python train.py --norm="rmsnorm" --norm_eps=1e-06 --qk_norm=true --attn_scale=0.177 --bias="none" --parallel_block=false --extras=["capped logits"] --init_std_down=0.0 --optimizer="adamw" --lr=0.00554 --lr_head=0.0103 --warmup_steps=320 --schedule="cos" --doc_mask=true --steps=6009
Each number is 128 + 24 x the weight over its row's rms, rounded and kept within 0 to 255. Layers, rows and columns count from 0. Numbers have three digits each. The size before them is the row's rms in percent of the matrix's.

# up: layer 6 MLP up, 256x96, rms 0.183, rows 196-255, columns 0-47
# down: layer 6 MLP down (transposed), 256x96, rms 0.184, rows 196-255, columns 0-47
# gate: layer 6 MLP gate, 256x96, rms 0.213, rows 197-255, columns 0-47
up196 098:114115165153120127089114104136093154147141108114151113174165132140170115126179112158136130175117120101122153114139113118110124137166108114131125
down196 097:106087134125141130113164139115124102137116132161089120095125154117125115107090155137145100125139156154156108123105077136125112155095112141129087
gate197 091:073144179153132136152124157107122135151142121129095152159147138130135156121145134127121122133145103136090132159186110168100142121139137094144097
up197 088:153137185088116131111129187133145144136130081101084131097137173161140129116099165169109088127127105115124121144113131128141093160132159149091117
down197 090:116091116146111083135107150140138146138131105114127134100113066114107123164166155122080118120089140110134141121084123118147163114116111162171173
gate198 104:130133105127134140140141149151108123135101136125038170117153133106094123101163080161121131158146191135106101101149150153160132162103145095115133
up198 100:134106091124135101130141122130084083112074134116136156133132147106090119145160162099146136144161114142107155152098121128137157124093125133089125
down198 106:128126155094126090092110119124166138109122164125165153089126143125126135193104160094144114134125093117125114134136134088114121106136078166118101
gate199 088:146136110140133142176161105131160201134128148136095075166126062154112101086133102154152103150104140110124120155112141104100107139111175095128140
up199 094:139138090128136134156150094150135134110059092125102110151129103125171150116200110170124114132126122108139145098108152163126098155127158132094114
down199 095:143137121105132098063186122143183124153144124135153127133116140121111146121129145186132131142087081090131075120118149095119128107113137069133097
gate200 093:118132111149156129118162192146169161151093119144076116116099173100146157068091073125117112107121129118142085093144111120134131148090144113135121
up200 097:140082148144135121143117153130150140121105093162137182064109112148114154136136126166167161134125152108138150131106154095161137115152111090098119
down200 097:107145126075157096142143121145166132117104130158134146104133103121086126105103107113175112115068119116148136101135121124148147166146151112101100
gate201 087:154124137109156176115129115129158129128061116114158132128116153114150095111088101074130144110130157115133133126157091127148174148127135123111149
up201 095:110130080117103108145122160136112129124116101126112103138157148145131094148124143148098094129121135145122118142133171099107130124115124116170096
down201 094:139107157136131129117155105127151170139154121103140116073144102177172156153131137144103130124134122125142078126102078155141103108087102115116112
gate202 101:151138129172123139147126116166139123141099127133120083117095081105132135110107148153154150116109200093134139173122120157110143137146102095163166
up202 099:112149101119086143098186157113125154107099133110141102128137107141124164111129130146125165068080111099106157131147119147146100077116173107125120
down202 096:137101087139148100116072144119171121073125123086139161110133123087140143108122111130147152131107138131145130173103132124139121155109102127123150
gate203 116:113122112166091060138135167166113134135130141123135103161111160117125151122126137133158128121156172138070133155135162193134146113102106122106139
up203 102:140133107121155152073156133125150117086090174071056135109137113129139117137147104117087128085150119097126109124142133128120127112124144135145089
down203 101:109134115120114096118137091081119124123100117151086124133117111145162094142181138136147124139142129120135069126159145153139153096092175099178114
gate204 096:164184123130094098133096153140164140123150135174094090137088141131145135139132099142144123128108149098154119101146153107107145142126162081118161
up204 100:159125118133124142162140121158177122128085083155105141140131124127139125142160111144108110120137149118129162113141143123139078139157145114095122
down204 102:168131099076154121151160196105149119090157131090128102108127127136111129154133154153090127126124121123150122102128110147124143133120126096140095
gate205 105:145129150121130124143120126139102106162131111145103115106094131132090118114116160112140103085091185168125108134137101109123075125100132181119164
up205 105:147130108102109130138127139113114158123133121136118163148143116161112108120178134167141145124113157135097156109130124130149111139164136115141141
down205 105:134139169095146135110148106154140137119142143080107112149087144094131171138150124179100096157128118095117122163147114132123134132123145122120133
gate206 110:108157113156102181130135167137146128119145090104130144085134109136103163118131109158144128119142125186115153110123108129116052152106126101121167
up206 099:171140094097103156061121097140118111112142111123126101105106119122121108132146124154099091120171114168105133132135166160092137166137162144151122
down206 102:146098090148086131127131171143131142144095179108171135172123130116115143146131109135156161174162159131127105100102117142146121094137108115144145
gate207 099:136099164136143136165133100079184167158121101165155117109103161133154111159113113114122095165136091118126068090110124155119125134117080129110109
up207 101:137126124112166098133114086149088175108133149134098126145102162130152152140117111108112111135173123132145106144164073103095129110098153108087071
down207 104:151160130107182134140154154119129129130140092107152140128100141119148120160089101117113111161159115134116067118120167123105141132122111080136143
gate208 104:111145163122144137147185139085176130074094103160110079123132176141099121134130104128115121108125149130121144110167140128131123111100146127110095
up208 101:104158123134164133112149112109147157157155150130132089206111158124119105157138118126163114154166130131159132101137108113129190106172116102069133
down208 106:140147117158145136085092110132077188094132103134100117160153116150135150122141139130132145094098160108126123152125146128113151146152170154130113
gate209 108:134162106135109090165108146155108137135131104158131148170110175152120181101154119108096096139152155149108159108133119158136129135121117118122130
up209 105:110098082151130109089162131155110124161135140158151128113110131155086123145143126121146119137131177181123085115141195118167152099114129092104158
down209 110:137095120165138104129108151130132084134158114150198147084084152105120136140115143110140095113113127127122102118153137086134119117097090155096129
gate210 086:114111103100128139140191142134122134120123107122093121095150114134100159090157127113158106066115167184133136117133180098178100143127127151154113
up210 096:096147106114102150118112150123117125154099117166075119143148135138093120148162082152104177144109142156157134132131101113124167123130110164110147
down210 098:138114121140154120100127124125136187134116121140127134120104128139160138074120136104132096146108121066092125148108091123156116135127124109136146
gate211 096:141146149103115137117111123137109151112094137144106146093122120119122134111107117101133121121142125169110174074139150155167076123109140135176105
up211 098:135098165114147140112130138146110108114086048145140106131150100125083160139075122113129103115111127146134140171127102117105111119079142117112129
down211 094:150109119157120107149140084185119106134162119108102156145148140163156156100148120139099160134137145120132124177170125097156137138112174119111122
gate212 100:107121102123157185102119132136126144134112105120106123107130183146137074128132065137127104139098121144096148072171169149129124157118110154123133
up212 100:115121136141151108138128149133125121157103078112155120087135085114116121161102090163107104123120128126144122132142165105169153109091140138112148
down212 107:141165101081097074107124092124110126167161131106088113145153124111130159085140100148078137076117152129129137135110124133114165147136157125119134
gate213 099:141130111117130085138114113151149181157101139158123145110084106138141149120107136067107127122171157138125163154140109136149148144110161086177152
up213 095:125144132191135105106084140154120120095139138104118155124146130145141160123133093094105119170096178105127109123139130110146103111137148148073139
down213 100:102173100132117155081119132077148148132131119122092095150112126137115082121105113142109127125141136147140128126131128118104117117165116071137117
gate214 093:145132144128115134161125131141142127147133120120121089151113119156123160090140134115123119128123150131087115154105092147098126158126159149090047
up214 101:051140146144111169140134123124140125154140091114167108114095165124109147133071140150111139141114149148123067127122165121132135080149118145141115
down214 103:133148084158110160142179169123133142123110128136144133093133105138124108117133163138105177126124123125154133104142123137105160138147168127145102
gate215 107:162125116131082128157104179124123139136112116145124120143124121158146132113132108105114122096100133131130154174155143156120156091144156118097111
up215 098:070128110076135125107121090163142077116143141106118099126124132160127159171077088087090148136156098123120114108139136147133109089111128109131146
down215 100:099143131148132140146085122126132156165077123140170126105074144147154108073134135125118095091172143146140104100128107136100135105076091130136083
gate216 095:101119156093185089146139126101112141127154117168112113118129123135123092127134136154154142145143108152074131152136095103111141169113131112099135
up216 092:120144102138103106166088125132110096119138187104143128127131123132123133118064131119113111102120130102120089108128159158155131099094075124169141
down216 094:117114089138072098149096135106143156167129151120127129170096174134149138117165123146141139157076140131121119128182118132134123129078096117103138
gate217 113:157158099097120152136143157123167130131082114126113088115124111137101137084159136168087115116158102160129150154158119122114101170086130100124120
up217 104:091137147118136123136103124145117128113108119105084160096107136069146096138135128096113114126112159090100083128133142139160131127148154127129143
down217 112:131163138101120089114115143168103147114150123113097113158106128116118102104119147173135119128160106159110116166117131128134137136104166081136154
gate218 090:152137172172129158160158123116081127106121181118125133131145147116123133108109137142131142121097163089121162124164127167078117112138117127131149
up218 095:140128082112171124149117128085128143123130142133127122145100119123070167158141114133099132130169076106111084113138070119108141108134172110129085
down218 095:134106095129102173151073105158066115155120110159117159121092139142122122120133137130131128091135144113138106142112152109168116106149106132129127
gate219 099:105171111119093122142124145121119133151152120166140102118131123166108158118165094150150166129144160134135142089148133163126098112117178147097158
up219 103:138095153110124120126124103138128122155138124084094115104145092144140110144108135186198148101141150121162103123142126138151164158132147099092151
down219 106:115163072129135122089064140114096118172125130137154193148141092090107138125095148108144163141141116146124114158117156112090124152126165111157132
gate220 095:146149113132073161114140142145133134142108154108116109123128173118158124138158113121131100174106096163088133156170152131116113140126142151115168
up220 089:128110140063164113138096123105138117090110106202162135122137138124081143114080101120142147137138160120098104126136109105127113104079113132166115
down220 092:162125136102138119137109145124153088120139098139140114122103138104157171115145102107170130151130133154107168135166135118116085121115133154138147
gate221 091:117156144129123176105135191140128107110126158113121135129141149141147138141106102098104107108108097112126131132125113189154122106126119123122134
up221 101:174140116165093106095129116159122147108130169120107136133130102121088086190122090107125177127133123124131129126150147119128156119144172069154187
down221 096:127135117147154129106172137153098123122130116105117095148135149118188117118180091133097151124112108093116131119114157149134115117157114129134135
gate222 099:115133134122131156125141194143117162138145122159106114130108114149147128114099106133092096156128111150088103100115115186153113147113112140133107
up222 087:140122135125124141126136192129132127155149125146123120173128128158177065134099128131105115105152119090146132094112131146148179124144103196159096
down222 102:155112131132184106134091134113126108111190128123141146129113091119133139112117156139146103149122129074168114157114171121106090120130105134107149
gate223 121:126133161084121141141121120123152109120097162125128121112112174139089130139135123102118141119130100117100149144116120104136153122090133093108118
up223 120:140144120150130121129129154135114132137163071114111143144152153108181087131137156151118099168129153151155133168135141125123108119126156132135155
down223 108:142120148135175083122114102080122155155123138144122069173155133110120113119125090136147116117139136166123123177140133104141139132128143126131115
gate224 121:153124103118095122108106115153116126115078135176102114104080083141134123109113152115118177109142170141112138159144128166165130118138153105111129
up224 102:110121084111095127122070115172119167174141184134127159148112096132130147139139166158162111108153148145127154148144125099104148125108157133091167
down224 104:148121111113149126149189156107137094075163146117145076137117121084115138120116094127121138149091102116116112131126110117133115113126100091174137
gate225 106:144125120147137123071174141128115147165144138101129082155121099131123139149104112152158143144139091151117134128161115148125116132143169078096128
up225 101:159093129104151173109105178163147144135118141107126163098110117162168115144089140108112103084101117094105143155156054149135107134108149140122163
down225 104:164138101158142135126198137153103099118132128136118115182143142107132123167129073150140128167121097099123142133147138136118126159147107103125147
gate226 090:111133156159134143132166120104138104105139093091164073095134126139089146115165128145124137107146131131166123133128184154122128092130099165127121
up226 093:108125132133130102144084139149196149153132143096185131172114137099076076148151140144135116149123142126165123120144122176143145106119151115104146
down226 093:136136187105135140106097142104093139081132111139169133115155123157161144118148164123110110105104093148155130125105107165154132101119087153158107
gate227 105:095112158164138101140112100168157141139095113097119126112126136173119134123099082104088148142144069122100141132155123140160136109110130097192085
up227 104:144139140150119072145130076089085119132080140143107120082137080120134144095124139121126107095162139130112099148155108128150128161119174127146196
down227 105:100143115158123138134194129117118120156156169145098138090155141089099149142111159157153143140123091103134130109156130111126091165172100110120111
gate228 102:149123148132134133131109130139109119107115146148162149064094125097112120100110121113146119136132133130108091155149111143150140100107147119142159
up228 098:100124109120112105131143162101120139144118140112133131111168087093091109154142103102130141117155118162179103134118136158128116105102100097150119
down228 101:149127094135158167121119118136100153107125141108128098173152192136125162095166145140097127141115149135122103134160126151108122132112120107105101
gate229 106:128144139085121123135114151139102091109072098109145125115155195168086103119149107140122119126138095140129146123157133131147127149123139104105095
up229 104:105121055123157136119155097093168133100076125136138141140119149136121158109113127135142099116131121135136151123105120126101171175125083150140097
down229 101:145111133124086120198183122139145121124117108137138154165115157116165165123133179077137151161146151094104144113124123113119106111122150129173153
gate230 101:132152140166152094107106133150134146151104125117107133159118103136138146108104106114096104131084148165132158160129133090145108119153102150113141
up230 106:158124090168125165123107088168098107100148099141133115141104162122124087157147113126142098159070173138145154155148160170169094141127129097139135
down230 098:138079085138132121123102117138117088165095165098131124138106113142114127104110138143165134150108179125127128173131135127152118126144105149146155
gate231 102:147164088162079144102137107156120107143148137123117120106061108120130141148144139159136125154127116147073098103138133113171125159131141132097142
up231 099:134107128120099152132121149145099141114127098146115129141130168137133091110106144175144100178093146153118125134122069105099095130082106120084128
down231 100:134114141123121109144111145117144140140155117127134110105104121155122097111176097123139113109082149096123122093134118154127152129135129103149140
gate232 096:123148116156115128145111129135135164174101160138084158108131075149152163128146145139104127095132095120084141181118115111143106107118077134126149
up232 096:126133171115101166163118144151139118083170149112157108114110145168115087091131071156108089165159107118131110145112139112125130145129123171106136
down232 098:114061138129111123121090161122100139144142136154110176149089108106151103101168121173151148104111164109132130142095115135153127149098125163115109
gate233 100:158140137142139122100129143095114143097094141127135158149116142152126129076124076126202120197172145147113146139129144130106114138147171119136120
up233 103:164128150101142135092125135116098108057113174112132121148129172155148119115133146085136174158137092184111157125119097125151111145130093133154106
down233 097:136122093155147096115140143111132152136132154143131133160077116128149118087129117152165113163170133150155149167056125130134131155108156164150130
gate234 111:184147106135091154161130175156113140165122137154124143121152124125113128128132102145070111101102167109099141137155117129140110178133156103126165
up234 106:098082111132167129117122151129130162124099084109108149086131124088148148122144127171120060126108139160135154137125125146109115129148144132103143
down234 114:161126116151174095108118133099167119137154096133146060118134119119119106122161110153108127115100090108141159166156133125120125098126116143135146
gate235 104:129117128125114115114126167126123115188090165120127146122132141135142108152110097152129152121133143098123163126151100118111132127123111121154133
up235 098:116129124149128119096146108134112124155151113098153148121136146164116156134097110104128125124169152125115141140109142132197111099153129154142120
down235 102:157113133137168137126147110163120148109100118111142149148075150134067134177094093119146097097143116112123108141109135169138113125124149101147194
gate236 090:113151124149151113144124123121123147173136094102119134137093115119156132142148164174127125178164122162140118183133110147101130152123114112148135
up236 099:142164129125096119140138132135118149110133121083146129149127095128099123132108109114063137170161113159141111161127150123127139140147089156106147
down236 096:171123110110107117141147111158084100087162136105105101158114102153131136119140103123098108130140140126132116089149172126131142140097123100100107
gate237 120:095130099122139127177108120145123117154121137128113087142086153122107099095121151103096115160149138097133129161163127129138101120105110103082102
up237 108:107114117123097131152162145140130104153140174123129099127103151101111112181180138105101102131142146143098117180151113119099138082139109138098133
down237 100:156147061115135151124180088093109095132139152142148129119102121094109163155114113117069120136144130167111103129107148130095081101149142142181110
gate238 108:132117114128106168125089139137138135131141138114128109149088121109106128116117152172108086108118139227140147124120122157098145132102120141139148
up238 107:119141128090147149102113118139074117096142134086116163101115089132127128124110126108155128142133164141106110153102096142147073141162128125142090
down238 112:106101119134127146148108127122139120139150146107134178155101115106129140107073110125151143150101118168104136080076122089147106127167108119124085
gate239 097:110153125145096110125102106158112109090145148188114131082106131166140121089159121151156103172137138107114145166157165161137133127120112127100134
up239 101:106106128150145136116120125134144156104123153170155120120147106120112105104107148174101077120131107091164149111114156112140118139148110110187112
down239 102:172114100101123115133105140167146134118116144085096090117069137121140118108158146144116125152129124147160088154107135111120111106111117103105110
gate240 097:138146126125118118167090173135155142119113117160132119122058122163104116083114129149116117138126096072165152133134142129128127138082107133152100
up240 103:127091085125118109141116108118145099129103131106127097131178164101121133156109113141106108131155133131144129130132111112170125116088115126088150
down240 093:127117109110121177150116099142087075121136138149155043126154100130136089135129102134123154167128124134136140129143141112108119176142114116156150
gate241 105:138146167123148100138121107126093155183124120171123143146129100141114109097105141152095080156144156127093165153120129109097075181124117113138097
up241 098:103135101155123071125089099115175115148141100075118117133127144125154183162122129162076093146177118119126131132108164140138124098138116083139113
down241 101:106129113123131083148150131093132120122119107117143122131151123152135118155105128121141124161121152125123125122159155148125108142122136148152124
gate242 093:101122160106127111145116123130098124092098081147068126085142152131126130118128123126096136141115148178100112157142144157122154083072157164135153
up242 092:135082116121175129129089111104130142104118112085145116101150108109135146090143103109134120138138076140142145124139081131166117133123132113097106
down242 091:130179166177144151112109134176101152118121138158117151138130107144104178106173131133139116098131163101135089136100185081125117132127144134097158
gate243 106:114203086152114151112134086127094125097136156125139124105114135138098110148117127155154129162114133151107162118149118134143093155134171106109122
up243 099:127122128145115132098094146133124151131126112174135161087162125140115131124112137172156135129134165130183127102141155127159132120093123133171088
down243 102:087126130134118125136141134154121128153129080182094142123095110140089160115093168112148140112130134159123117135086123147103118138099148115112098
gate244 094:131113130152132134130129157109115140103107163160104106118109134148158089106144168085112121186139144183121140131116114178114116116083138145102126
up244 097:133112152075161143139156124075088111136091124134129097131100133129118128118084167119116159155132136112137133120148133125126091106087141144139084
down244 093:096162105094129147124148122099116155103143143135127127154106118158126103144142175085110162152135182135166132112088097140123106126124105165133094
gate245 098:119145133131126100149131145097149119168129136152111109141117139102067078116143156143142144179124140140140123113144075127142101137108142080110108
up245 094:132098100111148114154152172087137097098134140124121104131146088142134109198115154156123113134116147116135123142104114135139128110108144092121128
down245 095:127125129097161133160139095094142097087107119124119153128155109183180111173102169126107157114092125100113125130123149130127124171158171135156111
gate246 101:128143142115092100139126111152119112165083154156127132143109088140148150118109122131141141147088153095106134120206149141194119115111157110102142
up246 098:120142127125073130098139143138129156104131101137149124143140143086090149166135101175133115089172113123134096075129135140100125078113135154148166
down246 102:158180131136122142112158148082141103117149091129144205110147117149099135141131107150123141135185138155110107097137118089100107090127111139101112
gate247 096:156157102100143119116129151110148144144151116153088103107120112164124177140126101119119114091147176104086149072114175136163121130159115143146114
up247 097:116118105120134153106129133129114152129125113157130130137129124165129115070183079154136126137136131108123129154116164166107184111126077154123121
down247 097:080120089124094149098143144135098137144157155175125150093146117115140076118130102138120134144099140125113107132134168093100123168136115128170150
gate248 093:102154105075150125137136121131158119161108122111131138117116126191126081140122089119148131113139109157108168124115159153138158158126097140187096
up248 097:080155137120106147142135135150141115129114136113104143165128116144117139095178108166084114129170114085154125123120188098144123149152130139141120
down248 093:105103134128107112104123095152123140164150144123154108138152159132102128123157152105145078130103142116130120091099175134126120145125118106200104
gate249 102:073131122110106120131079139126116149098122167215096128138147097204094114125150120103149125166138129141095137142157124113108139129144151134144148
up249 098:096141110137163104137114126119116123156121116110142127106151110110093093096080124150168122101138086087172124137119146135082130118125100117105162
down249 096:151130071104123156151199144178135141126143135157077134113122071195131121157152132091118172129146142124121173140125152180167149113133132102102101
gate250 098:138160096164124128145135153148113138134085120140104157126137151131134124099151108167096145131120190166127093086117151168145105149137167124136135
up250 097:101126123110145158155132141112135105151128097108132122100113145161122127100153140087144092138100128147093125127130142162122175104126159126162150
down250 098:149114091130123167163154113140146161146170108122108088152158126123141124095095126150118108100161133115119140163126169094126101092138107071103132
gate251 103:108150141082125090104159130130117155119134147153132093124083124137134112112126126121147090161167128172113113111118153155183138176139151108158118
up251 106:165145121105125157118122140113067144149128104106162149134136129113108187107140154134136163118158135119138137121103161145127103081133143132111126
down251 107:137102138099086125155065152140180137088134096117145128145156137118158139128126125120105079106070139101171139134161095138141144125096090137117149
gate252 089:129138153143181159172146157136111146129126096124106132085144124130123114136131119105091155131068133120148134111156139148116058109095115157114137
up252 088:093154119102083095141121112118105121138151139133141132146115169134118151158099132202121172127115098148112135123124105182086123108119099136168130
down252 083:134132132075145103140130116074125081126120169151082130132133079171136111136101100129124105124122170185144129120145125136139085134098114130140101
gate253 106:125131101151111109155113111096150084117087162126149138122106126145133141121123125120149141109117151127134104099144085106160118101090089144138134
up253 097:138118116108109139098088145137147150112157107082081143139141092064118150144124134161147123145140113161141097093147105146111170136155166091151120
down253 101:116161119117116126130113148128150098124073100170129178119109130142134089130097141096101133099104094117120156106118151117136096116170172144124100
gate254 096:144136153100143173107133152117146140116137156135114110104108134082151120126151144147126117123150179171090124098126121200180103113152121098138162
up254 091:160137180098102139128097140150137152123128153103143126180102146123136130105085145116148110119131121089133125119105135092087150122152139108155121
down254 093:146149116139147123109166111123158123064157109137113128094130134109149121146110142090156120129088164167123173104119129132140117111100081122104154
gate255 106:052148147160139104138109153153122129144106133172114097106130181158121148138111133092169113122150149145133149125104132095126096100120121092141114
up255 105:107081146141149154113145147153119142144155153131146098108104159123104148105120139097189080164159084100105129168150110106108109133110122130127104
down255 101:085101123145155125147083131133134127116119145143140116136181149138125070120098153112111094107117144138062137124125150134108122200093111135136094